config.toml
num_hidden_layers = 10
vocab_size = 43992
norm = "layernorm"
init_std_o = 0.0
learning_rate = 0.000629
beta2 = 0.99
warmup_steps = 290
final_lr_fraction = 0.02
train_tokens = 618700000
max_steps = 4721
Each number is 500 + 50 x the weight over the matrix's rms, rounded and kept within 0 to 999. Layers, rows and columns count from 0. Numbers have three digits each.

# layer 5 MLP down, 640x2560, rms 0.0185, rows 131-239, columns 1152-1279
544458281494456492528402484539519631489565440606485497558516351498486522469565472478546463519555491521408543462539533470578325499461509519530500562564518428510552586537563514490437497490443574486489546508497563531471521530444438519521472472495545526469558446542504550495541558384538494577579490424472504508525523461562471517610535588485494449451561410529476507556459443497452459626583
531519507576504536398448491454511487522527481537438482385504500500514490458511479576471550495582478542483476508575544489519454500459470442504438492513480504441532482439538435399472503509541451508484434415501501431530496554433546458510499473449451495479506453493599491575502560510498473491515586519495445449435467475535454449487483534631523596485486414527533496527462415442604436485475
475487485551527501352483547504577470373490441503487439460512424512560502497574477448468445521398554480534451505591438525501479534489490444558466490536500489487565496565473575487424495439502490535529553469434461472565497436481482512503495493458514552558630600475456438510412498448454567524564459569505504502430564575570540449408449481334515542461461524433562467387546579344505457494542
483485501458488579484516514419524477553513573515564492484443477489506440514504447421491527498478484522486555508495500514495409542513399487509499497568521499467527472438554484542487515508516533550508510458443501488458510540499446563521463451540472541445408584530527454501500519528483544479504486434529499535488424516508518593517379472434511474470508586458503401444500419460538503543555
499548529485465381524510519495495567472438446456519569514502600538500514568411468539545397456451501456425476396484534408546474507498494410434572498426549500439536509545478477500485498454521545532462621459484533533544535496473494517531526484527408537549497457450485514497563480551487589509468521491476454524555480541484432391547495538440492471577494518517555459391518514483517460447470
560438495557575464680427545469541606374508476502480428539509393398540411566597489604515572533508475525382428445351452550477533477467422555459539514471531641608550578525503448438522466511438467390470503669412514456532498410528594432505451528521466387481505449480525556406494490577544398499527463514543491496475467471557542464591466386477455501457373517490470542613428443484617371501574
523516542515542552442495485460537474447466464456488548428441513527427578577528460545507473514485474486542604537390495454486575385493527515396520519533540610467589494484542438354438384496493480424538470504574483530552464449542434477431580541622650357444500469444506479531438542510404439525512517424511491408504466568555576410501653541668490471380519403483450502640480559479532574456412
474490527434528437519491399459520449511570524517520563478556454572505578429398584419411485531573543544486479514539537509465485571444551494501485470501469468516502473526490463405453503553454445527555548486443533444448503591491465512563493507555589463510555516518504477602509562406454556550509486526499406479500496435470497523419520491595516580583439568558605471508512432505447496475444
455484495440507519469491527410580540464545540446399558533518582505460462527526481523526527498518525591430542609509501431522554485509436512465518519462475471468479470591616477480423549492476430495509619493496565482513518499413502595486532547588513402562492475497569480515503513467404342483475498465502514484493463481451469560501555507549515473435431493460515534492414435563411513519522
478523453541501471455518498467399428542441455523484534587544430538526566507431459567531462476525482456565479388459478516546555502459553583424496527491524519484411481509545441539499548437494476483503583540533566517425506492438440546592522559488510469566516438543484449547544513492485476529464577665504613592504535482496532466545382476464500471495574497444604489517497481489527525513496
505564500442548432470489491499507507455529529445461520519442477561572520489386558404482543563521515566552540418550433512494569536476543504451487451561479412485476473453482615461558468588536454575530470431441399590400492509380575327542519557407511561511493583487486416556481447440521523485464456520641470568525543513560503420432495439477510522491477520592512380557454532492399570526415
431464472526470525412529457549442488533515451539488458523501508577607424516458526598503497516598561483395441460499504584530494491511488496496528499434490500466461466526509532607458606531561499473537485477482505483588527453493400607428497526499590479604538459550467483535419448457520527501564446447519515515465439380423493559530560512308499525402498477488464568659468507512555450441507
506455611389375398492536446437397414483407589465490525512495463478504469497534536501567447535483483610499517534429638420533622525496472471431511460536563557543451473511584528574504415483514465469399466554447475471491504354525573473388500592510453574450439626474606491510489485464453535393521480419439564527492545531484555441549438593589499399531516574547483483495489470555451585512459
496516459396551509500498527510532557518476509473446533479511531490524479601558526459526507524514451470565519423427484481489396582522481495542498560605494524493553536460462492471444474476539517498509434520553530470446495517482527581465492520520473497490489512481515581537519490495517421510517526494475495481483548484501486493490478556578469509488460484462551535440463501517483443498542
461470519416495531446500447488496505456472456408425448492490585432477450468496502536532517495475483474591467540549499479521524559459417551447487523568598453493500528504530541495499538548562532549429439446538437412484487413425518469441536480515507484525476519506524554462486512511623490453478467481478435482517511487509478438488505474509475469471525504510457587516522428470499558501430
512468672441525538475544523443479424462509489501536463524431516450463452413630473531423551570542524462514455519473560516511514456484499492491583455429512494597491519527445538528490528497563551513450553441425560457454473422459460537444463597478522566513585644474502572436484446510633432516542613534521452486380470449448409502383484496576505535415517665390491454427559504484536524481507
464551630420517510496459516467538486564457445644587471459565415573559425466603463520525489532535405416484456524603482474461499516436526547594535481476515531475553558459625526528421463496478496495574462524510658441504521421575492452568444620484618505546635435499501521507513497449419426527462499557586441515498512555508471436490481494315538550425461396451412506616502443498547475385405
471481473471579483516555482492463510544509562452469486525488566523386543394552585507461495471498496428518484490479509381547546486570498532531488438480526498410493435461475487531555504518489532551501514539502595508504475513524378430454401546485495515440525596513436519578522524467524554484555509550494510491494479566458462524556616542458499479492485562550487479503557579472579559566451
463482553563556552466529454496465464527425424448529443447535482485504403426614456523559519482529467392611452557566456369397563491538516494478492570554593456495501452572554455541513483503465434460453523522587472645521473555472526502412493572553475665496403523530405513438434445539444485446449451533561497451450463515509457516456476554567507413533564496412458528531477443407494598438451
439451507481535456518522490528490495434528517582507549601474478561429477529473582478498469449446586548444596522538532453465549571509470514547504508526456499530576507452485514538455495500516497528482586556564525579491532485510518532483515416525516604493488621440522423450461445476403410499526519553582427472486536441487540461514432565486492485443465530480484445511462462533520432385427
512502453527497471441387553483568523493494518530502462534533512464510551510461506425500523497472534498488460473449524421476500489480538448546478531499501535463472440547493517540535536471458476503557449477526484397516477499508449571527525482444529468459487434481475484447522479480561438479495477496476504451502498501543473526456571470545489517530479485513461473481507476512465536486545
482490416502472601481505514447466495439510532444389471450545528471526558495492620564430426465499437521392396548505492484535407336481462566418455510489510415462526552457428429408558516464496507545491462513514452430532533440602480592445551365576396465572456538485560461512495545519551503512571470440481376521494501437495482485544384525405535595521418483578445564430370546466544533468499
512485556452426534514467523508490484541593610482523444449468517477456408449505526489545419494534498510422464523387397454558442508461512440427505454579552406573453415496580496442516490470556486522442470548508536523575504442508524511411519608552472570426571504461472481457461507521598540551585488482431530500514627550530521541570442479435501523612425462519439509457549615452463568490497
468500478416450498481496461403493443523463467488383564515422468481566507521579519609471502555572524473501493512520526441478508494572466483487498461584509579499510473499456495521462529476419445488498574524513421572415498500520472523401425427454454544522476617556464494548409436513526609494435510487515543559471501443504551542466534457406585496580490508486399472556466474434492546526520
459446430554448580522650455569482391512575537520613527428592519525510534389486406400553484437464439502422436443546657529535651370537595530619487474447487466499440565481454395428655420454566431448453599459347484452544519551580536543432583473502366516445466447438500505471439463432520589510479478442514579489475429662503514555385415591326465522426395500516468416541445479480506458478450
618556457434451429571432486503551471439450543511480481466519449541546474530522540490473581547526604506483495435553435476511445450624533557485539501499576480463610490557523521470524512464497486534476468542430434476480496471602564517404502567503492524567413409532534454451467513488578544507517486556513509506476525449547512475476484509472500484447528446464489459485463568474513486564550
550518484505481369539529521516520479563544607502402504529505464537508448556492519471482482447476558478481468458472504507475584519493395483461476587508560475502464491582511526520509406491465485473478477388541448552478490491509509482498464483537541520505528499489425413413346531405500528589523532426454540526597485436504499535587471501425545480487455422485527521508489456520511387450655
600431550471541530494623384357537486539404453529544459450499531577575513540365489439525577503541514472577518581524505401430509578523353477492557497491492567518476525545611612485481506540428477487531487546506515448491542509503472487434419510510578517466504447395459516554517475480474489473505553450494487475440465386558521488486447571492535369504517537476592389444485574433376574474468
456531440544504565539449484496535484567551463505488510502471519578492637557528582536492460451490551520476519504428540546473390499579503468486500466519537518467383533365592425513446496511460449527549491505578492489437517577492393496564532526437427497561442552480455466483480458498531481548534536339511537455507533527583484483557372507612464503537495532476431526525403495478512436501524
493561586498480475465518548493574456454435384499444408567499504513505536524478523520449497431519552538458525504543576469406549459528473505432514529469573518498497392551437573612489434472424471462580486393566476513532562518462514497537522469581536533538490563446523412490464451492455560437511440502545462464494484547488573443464505501516457515522488483440409496566475544433492478567450
471442429635364459518497418487477447518504516507463554602552433503477551413511493427549466450508499486483460449506497509462474658529522536548512507514518523502391537530565427500558489526470543475503527548448506508461523562512471471522472430496524577469514501510389568440514501538527480489436501449468448557540504484424548547467474502524537486490514531558512448565461496550460652436498
477458472518501506456434533470499543497485434454481518581412516430480492484491495443490550485509518462516500439592400559540507467516491553374498479531558517520517452473433559498568478493472512430417463430514507501432509474437529462465510492457528555572449513522530494439517593503538450471510481505522428421493511420455478410451609472540519445506557488504469462535558571509570587483504
514470492638533544486498547521541425517436528436510563466505544494502589539454563512510353450483524447547475485566434473494482458593467554561535528560571449536565506492487517384482438523495472507538622583586514496589449517518456480481442505494487441458516511438459431518508413523535483543508552585490564553476560597505517539518505511439480608486497544432451518482500528519550482494492
505369493663513499534502559409476507479530498636496567511574481478499478480619541396536561491474407460595531547661486485522571409457506557511531470463515431459498512544471564521514489548446469441439527508551562511419482491481463482652467533507563483510606507401560531424459488408426460513489593561463584531455510576531470486419475509535469513479450542354546466502527543526483505554472
594526516453503512504627479524556590436479462474449455497476506484449440571518432495464452462481475496460456512510550464461568433478477506496462482554474498508502548508491509448472509443409505527455565437350454585471497551498442436539514567571478458598576520553518526478570492492464554632490490575488497534466507436465488514429467538385581468480446439431494522473500514477492508501520
485379456437557425462383424441446519434557489382455459480454539446490361490464459455506501471563484504549430482497407498533467531475498548542556463505511482583657485551564612495501531573608548509500480466452477403475467461568551520483492504481481446499526514562495559420454597508452429476498504505504377452465457457483547427473540467583491530499519541526483470482571461566457522470506
519501509486417516466497450340379510496494587463465528548542508568461415527480488499453443417492460507538521493458502483479440599468514447494443538426538488492435530476540493515435596531485489520449478487488462599499543466401579490463467519440414587437466534474550442463551477477516471460513572601539503594516549462509427521469455480534497518399464621586527432395529453541500439389439
520536508586503471483477511467486443536449493519497430460500513531442531552457581618410516494515513515520471432517554432540526415470493525526476581448623530560488577499415459511517485448485468523502449494574472450479502507497420456514515472514510471497451594471489535456529482472551546566474462518427508447596464423478431552425549511420486388494534477554500500612409478499442487513416
466543508504593463523504520537522640544477407549522487490458458539522494454443442576509468496463489522609616546525440488546558424435448467458568514533480549555524503543561550453499521516476501406520550468542494482528533512505527452522465527530442474559469589517454531502592461498479530463552523511511481489487523426442477418519534486624496519523548453518587491525536502593514592508509
532445464496499517500519587517527531439535513525488409521501485503501509502518445571609532515510422481564567538469425472494496514469487527401485474422476456455501505459538501467511538532371524478478530477524548515509504480480524461470432456479480553505450594504493540516470502451538396566509550539451542464413502555497427409550485537654479444459404538592482470427543532422522452548515
498528404451545512530492450611435480509427457537538431565465530415494492507497572570515451535360473437457493519425485484484463499467547542465503480516549512510509555436503520465455528489556496514589422499531385410562481419501431455495483554477552598495443608517568568545502396483584515481498486426478489435517547521490510438469519548350507555441546498496434545528469547403527504574505
494454514383537458559476475404475514373563441452533469513529505429487464492532580498504525579500415569521530492552444486497495477442475582440485416550478470444440398610455445412376584487480509539419511445504461534526517437466579479571539571482521535532537600519510504495489579569535459477505469543431507550432527414500444483439395546572499383492493564497570473492537447411444524531559
494568514350498487534518481507498497454524533425513550630585524564601476458503582548488489422611545428487516501422471511410480570526523430517546490534560478381459530515457524484487498451451475383504449530507505528588542485592601404485509491592442575449416649441500422511564468403602494444472531421437598486565555581542544571514458559446565399532436470514410402543437621399530496439424
536518629559539494453664548521508469496466506501499492424474527555575458548484509546487482561510472486537482430529531583516514516450480435485543537505492601517472454675543546540473443494529505498480535429418542479499492441542469479455469525487561506441475496410490540524540521524401490461428516571443469516484551521533526522449441498494501550452558494445464524430521580471587426472477
418438502526584512405495436561482475509475477449658504442495512460464490470467498454509501431563543521523523508507502524477652487552529480501436450457528483444432518446512489630419487544491494535514544447596498439461491455437443496449498520584521482453466498552495520517477521448514534522401517413558505504512449492497558467428454539499489473417506508377501491532425424554511477521495
526598429497514401481407533512453490578451510470495493526583508524493482547556479545386478503453549475580518486535461449494501519594449536413453539507482515461434428503416492432564616436472394455463554518458574571476535552460489590560485443617529544521496527480508482537503526445561411479474462571469537529506549489507521494503617449524490527431486479477441489517424513541469477502538
479563434534487455404526501585469506548417480471536457540492454557469484547603430453504440501449549483448549469512477395551507608481424435445484510577530530436379601487475491360414533468482478494448452470547594453448473444548523561491468484477597592561578465465510458457591458526474445485473553497469542436525580404473527473456511486622474458535585509515352570340410551509543472413490
453380515561569537458551477505546568545459442491606428507553508546444546434440454505418477500503501456470533478444451375481557561453655463512477448454441527512491424415522456474545509502500549501529450523416480500435506540540500472556514493480538481490493491530454448590500470443501634426479566483490371471518485444498465423505541584497502488488591462478576431567545508585455562617482
538534613447531490578513449472426588570492551424534468431551513436521472574499509522430612513475549544558510480520460503467417450548475500475453503491463515454541452549439520502486528522524521479502488493538459514406495434471569505324479378536405478528389476475531441502571417573477446472595583417494449477591489398536472519452578514488499400520531486532582472504486527557525544436423
471594504483450487466570430482487521403477494511457462489419489539476538472484529473479459529488516510400518429471559505472388613492471422444472517518422480495495548514550514488475564478477506509474363493463474526423524451543412518505552414460476518469477484541463429468490554463544498449405527455491426520501447377511429445576463550578533491599517608587478457551444348588491478474539
525521543472551461446440495564568520465612434578491545479532483444540451463465498448520543527433568504482487334590502418508480482533632536547519508553571498429503548485537526438436448461432597541588503511409536562546506524386530514598504561510472521492492470576472493396529536503535468527490470575582567462513515627468506463505465494492457536455539503475597426503484539526449493490505
501540513441501479526486524475498583495429510501530496517509452513490523521574471481460538555450490513507510475492505548501446580448463497515443516491480503508529494444450517474520487484555584497480436427491529471453522503431480502486474462510485565517463508529531550451556515492517517543577529489502477451520403383408481541526457491563475497544525424479527489393510480503483490517517
476496439514469496517493464507343510552466470570540512414546484553560531553531462423484526466544512506497469529430564528618579506559446497559462465531529502520501452473533597485534480609586452421560480492556436530602517485536496557544479526471494447446467440454508592457490484461460493511537477437579466520542492612473533622570615523470480518435519577496484494511544410550574515479522
435510309464437545439443434414462439449579525584505477603525546493471488499496480471427490482534491440599519424569479436527491438398486578589454516507528475553468492460533501499516471477392518534480435533592578419411548361513450481464511602412529502493483510531530585468492481505579487520466547619524552541411478458480494477567425498446508495428529518558483462504501499450464496469523
485426463423442454419580465449553578540517522498428459535506540528436505413567540368622587438473463516542436515552485510548564557374479586508545437569433449513533453555492476562517484485404545586448526594446498509499485541441584474468500441489504590507524528554505423532468499508444594430596508522458504496498522524483544570476484553461504408478469544509556447535458490607461442604573
506484525495385472542570573481455563460497407467494440502545513486413522459496454509596428543503531569518473566496523513518543458530556445425554490545470406520378415488605466477459570536541450502485533463517501629464542604482525521542529503491487432412533461518505459451484549492477509518465513445499512524529559415512468455484402531608487501597525467504500487535550488452488570425477
498494506562463492501547543536568545544489456535506487596492449516458402417505482543520529496496461532479524512437506536495594408499472525484557500527494622559552531537600517590617491502528499480502504553595683501454445398623505511560564538459561529515470587545495437533553561458454369501539524563473389500510525417460438478463610471491458399522533443481516444478473375549584559560568
510593524504551467503535570657483489452529516457538456435541521472489503537518459462433513438506507518541473460370499573494481608526435472484438525548511490524527432548502442532555519473495530559489491502486467529547507446481520584456479450436394489500520537494571533525519379478564525483475483510460470430508400475447501529520487535590512492511486447414431604439479495516578470527504
532505480484469476536589509558488499548478554537515534549478500491535466536478517402495498441497509523579506520514565570549494423560464586545578488573394477508546445555506524573475426525492514534420577566602469510483511524414545558435485521454440437469598417539519554553512429505539583471425511522532518564538446544543569549429477518433471599470584485588523474455525479567493475478503
515563363427511567481543463491582446586526474560500495466514424443478483463506504446513561521582551486416490546470433513581554526520456456531502383493440474391535466525536491521525569622570552451443510433514528467508477464481580510597367511507457581474532534632579396508461584440504511536516514451498487514471498458530511462517390507426501453527476474480573462376437417499591451576441
505428422589423512480518459540530483547484520466534521564547545469493481463512560441484461413504546509469551478411532533453539543526523482517451498555500508509463518549589491577503542520530523485480578562458526547507497480591539515527430500540456495496354541586429536496568468545530501477454499468479594599569469452463502493420534391581415464462550557588531515460457550474457482490462
436547593497483524532552571462507451649569563446487553419541440503424474523374537641485439505521482457484454479500439586482400518444503545504457359610505541525540506556518492505500539506469525552507507613516498508430448409497400432520550536435475379502489523472535497489522538495541467531450600450484516554547474523568568538527501413440513547426531556518591512429527482528470472417487
479446601509591494512551582522495505540431447519471515528496504504514478531419489466524493508513526460524481509538498523421590582428513469517479580449495480518455521564542479546494471404513453473433474447548505552551512628397561578495542461484468466444463499426453358550514403522517499502522506492438552494465456487437514495453455556475512559512510528480400514556508557445490501483492
491570413526456492506499513489487452534534526456535475485560528530519494474495541505506469428497516525556470546473471403559587516451581475549520500517495469537447539454560491417484431565460477455484508498559503528515509382514691470515513603489537475442586525491484504494502453447539497587491494514561548401494485512500525495478462491524489436574441505593447456486504541454434477446471
438548450488501529489440530502566475516603433531518531545510512506475511445443561498479442494508500448491449469524499491539508463464573494579472449522530429457509570413556471441482545558514456520499461380569525537541493564403498550441460594413437497482521526512534426558525530494422552515527492568553591387496489558488458569594485517480452488489504538550445437512450508530591483443452
471452407495511483434515555504466397597480437503508528531514524430516437500513560493436436445477538432481445476416549463488481489513549428552427507456460510464495527506473501495533492527512513482525529600508531496483515400449440547557528470399447497516525562439520446511543518493525485571421527502488551548472418564504463559499475515437480510431458537579544434422492463411530413434569
474477557444364514571462530522530528557569483504525334516578459380425546549588497399461459563558444518461497461481542606479566634495485635554495461576503441550499485451467396487608518433388511503491572550545561482394493499481573545420580513489480450514551469500579566398517490542479486631467538508445545430364540488483647505555459474445465521458478400415479536486569555481508505462594
539471593384494360482497540459474521471561534510521474530491548405497483503544493554441514507485476524523499489426533536407445443469525517507461450589535456537430463508491539443434512458455516446404497437519444578466546488492466566463517580367484536451502531517539522497431519523439498426516538515507472472516479555524485510545418504391541502461443452436505481513468472558468493474487
513501605721576507515493463614496466504407396562459518467578513466621526633525545549514417450412547506517460500525566423425562530544467431440472447594485491499403520510521513509475519540490408415541549453433513506531488476474461446505442450480504554487508512385558530408414389482500392499393549591471535468660545508542423535451548485543518613433490489473554519539481496479561538430493
507496427541475564573406608429578521530569484492519543491486525501494433501560491462526540542486462421478540552450508553476408524539508496606478571572431444544477485458465463511479429459471491450524501506517567558451485398537446536507676566486511415510568488487471469513571586474434563516513497467531543499545485440514445489556531484474477521509462466474533527569525525538504553518538
437476472459500485439423502455569471490466519429508498446495454555385439470437483487432600492483537461544543534561470513480594444545456479491509501499506511475514422523565517546548466480436480533548525531544500527472480465500474498467505457533472482520520611540523476541478544435457524505552560522496439542487582549518451492479517512450452508435489540415440378513547450531458552478610
465456450569546523440484445552478496546485472514545404482470569540586444491400518526464510452468510566446575537512514439409545414506509520621503525519534483506506469501453492565499606482592536475484437494436466459483466471537563544379492399441507487507541442513526545563460505489495591493530449524486581465525441506459519519513490538419468561493531465486444468465524562486590464451482
466524571505509483498553477481517534555458483570536461507515456478513492485533503529508485569469570462523503572494468501511557496567467498488537534446437450562511499491521470460513565563554487528529474512445563569516512475492539481488526513464528514560532528551493468499489459457544541492526503599437486543556480520461465489545485511558505612399442519490485465407496547454484508599434
499560503537441499528424541535565515448391451417456488523467513525507528561485543402503491499494504487546445440578426469498539516570416525541471559636538494472551462503503598546539502469461457525532503541419486476487504443483476471467509461574526542500515540541519491493521449489501380498461499614541491522485514427489494403524582380656565482491459493447459523459460469546507525502563
554470514427491512509451499517484492485504446553555531467478463489411534423376443489509534576494538532532493430433472419534467468488598474559508464466399465503524560562514480490505666507636528490469610428539605533478501593560575458600419585590398492555458435570488484407602464596502573603574516490516538550490505389486368512537465442593476493502467573501497375429527493498481560495431
480528432404476528472463473519477562486524491480450517488525510529531527466515522541481506486547406551476441512574568541536549462486515556479441539549465516489492454493555472540494530462588497487493486462492408488517485523501480496457549563558510539521482448463455447544485517453477560483505480437421508516505468478488566529565549482417511453522476421478558435561484470489481539587542
565475468444569512488468481528446404483426543422482473535482537488448454417509568527471586541526552541570466522578460430528480505530457600471474486475479541491480526416559570453507486483504552398482475403502464539442495571472411473540585513502558539487550592502449482395477547498495365518534540509533496431486502455512547495499538540534586463486587386576478503533497521522458526363484
524532699399461531429411524482548547568561445543519486467555487547460574565589456501540474480375473552521461490465574575562496458527541438530510425463415428468515436515528485475427476539414482471478469565595522545515467471447411572524484586437506503493445487603493506502482497521514616552531428451525650492469427484521525488621564499501457460556519486497505466583567579462448518456471
506452519414497492486476506470530524440527505511490524487427436499518443484471477510579523574477554515491502549546482508536489419477525493526539503475546468516548577556581468460512494524506544503485485520507528469555486448463548539473499497506525491501538513520485456482512523533462478518561496460501442514509526558539450527523513530474502435495510497471533474538529516479420518474457
532401460489511468537504535499527498530482567533509506479406488448511550578496411471492518569557456507544473482633647479493491553480477502470496499493592597480537487533463475441473463595435557454533513633461527472601488452434474531507530424358622466533558581405455485559473552521505436486549495498527404477487513510532457532537546592405478514397569498440560498472576554502492479536513
495503466490502573440451541447500533507485446573478455558504595498467580496451529487482470601585510536541527409618492551557548500516566525423450484520423487511519508418556598584550520455547465557515443448495482494441541469464414487580554398481575601515455550519527497544479484547520467505386506527580479506455475453498435501430530547462502530500530534429498436619478561484553528511496
508499435442486459603538456450504550399464529506482499579426493533617560442522526655506435544475487480490554429493532417559513508585442484476413508494533529471574552552481535512489453439495508374488484550467464497518491517685424511369462513475477483504447486530463590510612466465509391526494568404458504500557555483453523515515620475381522453541571538513508498514496519460488470446444
514565493460539540510419503402532536489530586494522539487595581555582486508537413511499451501498439419542493521408455512510372592537583482565486481553492437467466521472494472461532436518526477546466497485561463539517488476508449512658458561472580510437559514593427542470461481484606569580491525529413471468468491545487489400487488407522504532598452448476491484605421506522526509405517
486428443405500452458465548497621469519526474498551425514452539571517579503436478591441459566545486476612489508480570544534450576456478621526482505394544509483467576453468597402429525507441445498527486461467500521406492501442515485483494568491450593560452573478489521491429527448571502531463492562558547548486475501536504525462539614503496507507535498448473481463469564528566489528518
514534461558393521502407528513635465538468456436468497540566674469527505524483559506544496569549560491494510515511543480557450595502506515464477481522519483486584550427489618469584460518479446538512480462365478493526517539469503501553508499563474540515462601442469453506473402544523429536528493552528480514495460583568459403477498604498480443479518484488501554600474534540485450507520
512530484545474591608437517643560628432560555566585487485539527467522522507543449490513511568589496541549482510396479544573455422455627548613475557453518527491498494437450453471461484537487539484521509468523521542553483459437529481519522514544535360530556444507520579496580544570510546588520471490563449516491510512478484528483634401483504536435535487513493583555558499540503479492479
446541563501505550494504447545527589585466463445488476531499496532526474479608465483541570506586585408477432478444482497480476478513497478494477549466531515528516529469447532484480485447468496553563455569480543537428520513556484543501601457552418547395451544536503504484511504560476504497559489412519521570515526463458445417470446449487539484491498580461578461514458512502492541414552
574358489547491500505503479544451454462470429481467422506539434484506529477417432443611536537484518465539446534477499483502473512474515510476522472489515432436436464568524490475517519532516499478520619490407436591488459517506538445440556526464517493466523526532524497498456570545402502510540461455482475462493423506552535540485498526490534501450468447497561425543578557460480552499464
475455632432419519526452428470504521423481431521591470556530545464402487514501501535454492566495469510501417497535476655439498429545604507506406364433489543429532512399471489626529595530476500466559543484503549487497500504471366502536486478564605542542500414489543546600502518567597510536510487508495477443489524357416410433514580542419487449473502465409521593530567490569553557395462
440476570559511453428637467518479531567468483515412558574498446449456554506335471376532523448441564479536524485556525491505568503533527485508501510482499658523463485551526529497589471457518438533526496443593470524485496545479476457498528506541385560520524519528468441446451399481442629468400499573490576517459511382519571450444503534480462469432478583513630479483503496522513368468477
542531455519461373602492574485483505397517550477516450513463545547535539631454542558492485492504516513556483516389479546425503562524522594518512404448549392586596529599501389568525546564515466475489460436478415497588475518500585493516433457570479409437505488554457583564468501511535544536463497412485525402460488539444498553546644537448501482538477499512505502545467366544481406507476
546433473330546503506462421528419524471598506493513437535457546417483531352463502519509503445445450412528431460537504543463452546562478514373508521586543513406447416580520542540493580533575524417444565419432466564507503472526563480514533489480599576434568422468571583491496506456348400483439503601465468541482551426551521455458559532658550542424454517508582559512531553446478477567505
471473399504558539570531452500429541527471522608553424427570543486484573532481544439527556537566528511547558434454563520520504447491511604585522512386531417539583495552512448526555453416513532430493522570487543464482491465585501523422405539498440514501527392542558602477554462448496446505519421508455489422410506531502505603583467533390577515483481419485497544426436531525454492476473
503534601518552532530556579534522595383504373537563429565459462419475433550516450523481541507506481433498594472506454452529472405443491519482487509549469472566513455552557517496480522469408547585530571438587538600478457492534508481460509690565426539544470539522475546528545499480526548508408538562511628577466455504453503476566525557555481509473576489405588512430479536439467512515472
442487471557493498438536430480365529436337506556546483526479467435464466401596462477538601516532470522613519501539548473469546516400501568507523445489477458505551574462505463600447536501479465583585563452532510441549487508589534499462495516549436500544514465463568525465537373485488466480470502469418503573485557442480495455465535551637484407490464461446517527471520456533438544458486
560424573573552456482621468382457481469470474450439427495551541523511492544418512507536521412465505441518516566606522420578542661513363477304556532584588462557531466587634544537491521493521459527551511454555530486514527501524482493529408497475526655510514475465485487557431381442421471453508492567541540537421487482527538455527444592508502436524484578467515336474435577403456573501495
529478524461498532473480500527458481541507462496463422464600448463564507415469547463431545461453502475515507505497470508443562389537511473550500506554479437511572449488506512434445499490585509517525520441465527435500482545535448595458490511570493432487447447457509421472478538453560574463506490464444511522555518575504544504470483509466534498567515475448463493500558574463456459607481
499418467469582493482346411478414516502529516523469439449530541571486550478446520617486500479532487508421486468418448530551514436412516583482530491432531583540467478497516495501536524493573509493551477503477467529490486485505526490464509538542500420549432549571476475482429567476451507558529408541560446473464460479519515502481508567395532545493566523539535476548414495523447562581469
527497418509480486462489501472522465486510482535542467444508465480547452560519472512560484540419504528495482464574520497566462499496546514534509409538470469511503474436567443405494467593532553476528459556558490490515495393455467461425496492470536386471517533497487414522508481531457433561483495506533504489468469449487541496555494461451513490577556468435504508600538419502533517436443
481450571551470525512540546473457424505459485490498400437473538529586493505491542428543470522508455485523556462495565473480562557462504471461540505546476474500439473532470490570583501574487482465572531540455451513563505468411566544522630532585472436452520527488595478519521502537610565508465478490528482496567503564515637501478538456599509488492463553474560498383467535507521457597511
515499531620517502516532503526428526465495492450404445576498541508539504570548489489553536469473499465563471499496443478560506522490541466488530501513449548527507418584538558557438406508552521485453490461494473505489524513537492463565547499548502503447535476520502459485473439491556502543399447555508483498553420522485584505589499447398470529528537511510500513506516573476461499564483
525461405549432529475503465522494498509450420474486457459433454506455467562440479471527471506521551482477510435595515466530600447431503504513547417481489571479563542472475467446551479490534497517498567528428570444496490460504469445478529489491488435429458465501525455488572500468415540529546509508541425528466428557530523534438532474439566451422461514467480370448413475440532487395490
437475470483521515427486557542519384431454490468511528514527509491421423492557509546503487545534447495494523561608511516537480513568433540449425539565539581420539492557435540377506532510514425446463452381541472532482483454568480497439467493504566500537516535416501405385494456554518266580474540506440463481510445447504562445452629508678513519560512452497410531539369510447497492471527
519493439501481460444498533471572526503512528512488463503482472507492481483499428472512530506554517445575545493528582459590565413544440460558505625447462481473416618391411600503445478483408422493456491578572533592419509513538616617480443489627430513557381468431470471556553503522506614552496507494520487575570498529560524575627477535527518419529491464487514546353454510475373491480545
500442530498586499525503467465510470506434532540500486515469418480512442479482406517533521498470504490561476536493507600502616527524490539442514491355489583479479546437489540538547526530546554545491499477479495427473507375504481516596547505520516422526590400511474548412438518519555495514445464520489464582566496514495508500444511437520474494419532456585536418626545434524557482466504
488469468522575505531396518582446466664527559507448536417559537485532537533507524497440513461473524388486533462574493471556369483571585516426498591462568514468408517407443578352514522531527479498558439482434459510394483505537474514481574597425463561469381442454551514500509553475605468480516488519527454498548580605569466534454481461507489507570538485538471575513460512454571560415528
431502503350414510550476482513469500466524496483563526512558452499471480490407464487524442519518428453519499447511507497516380534505562496511511543423511588532383505466509486468434488514578516511534521533529558511476470548470508457475500570395385506444513496588449531467547634528439595446552452501528514501539483547462485544540525467450447459654460481542612515523608473459449524512461
401449460443479529481532461484531483427485491547552498539458537557524463507501481481551510577558454575495478540505508420452474597486553384539560573541450443496602506370498466554451517506617572547530501495585530401570497442553485470494540505527516523508474478445446497505516468478541506494454453459530453506460455546433503445459627527546476444507494549470491456527494441487598496460537
526490538553532503500483492427448553511499555504527515433461549518526534447437514500556437459431462510499460492443527479528500419455513507467539589534474503540497433515561509528477555567516502509502524493562527572538508430460453564529485511458505470504551391539472525497529510521418499535475495505545636449427555441476498569552460584436498544589444527601532469455528572435459460511554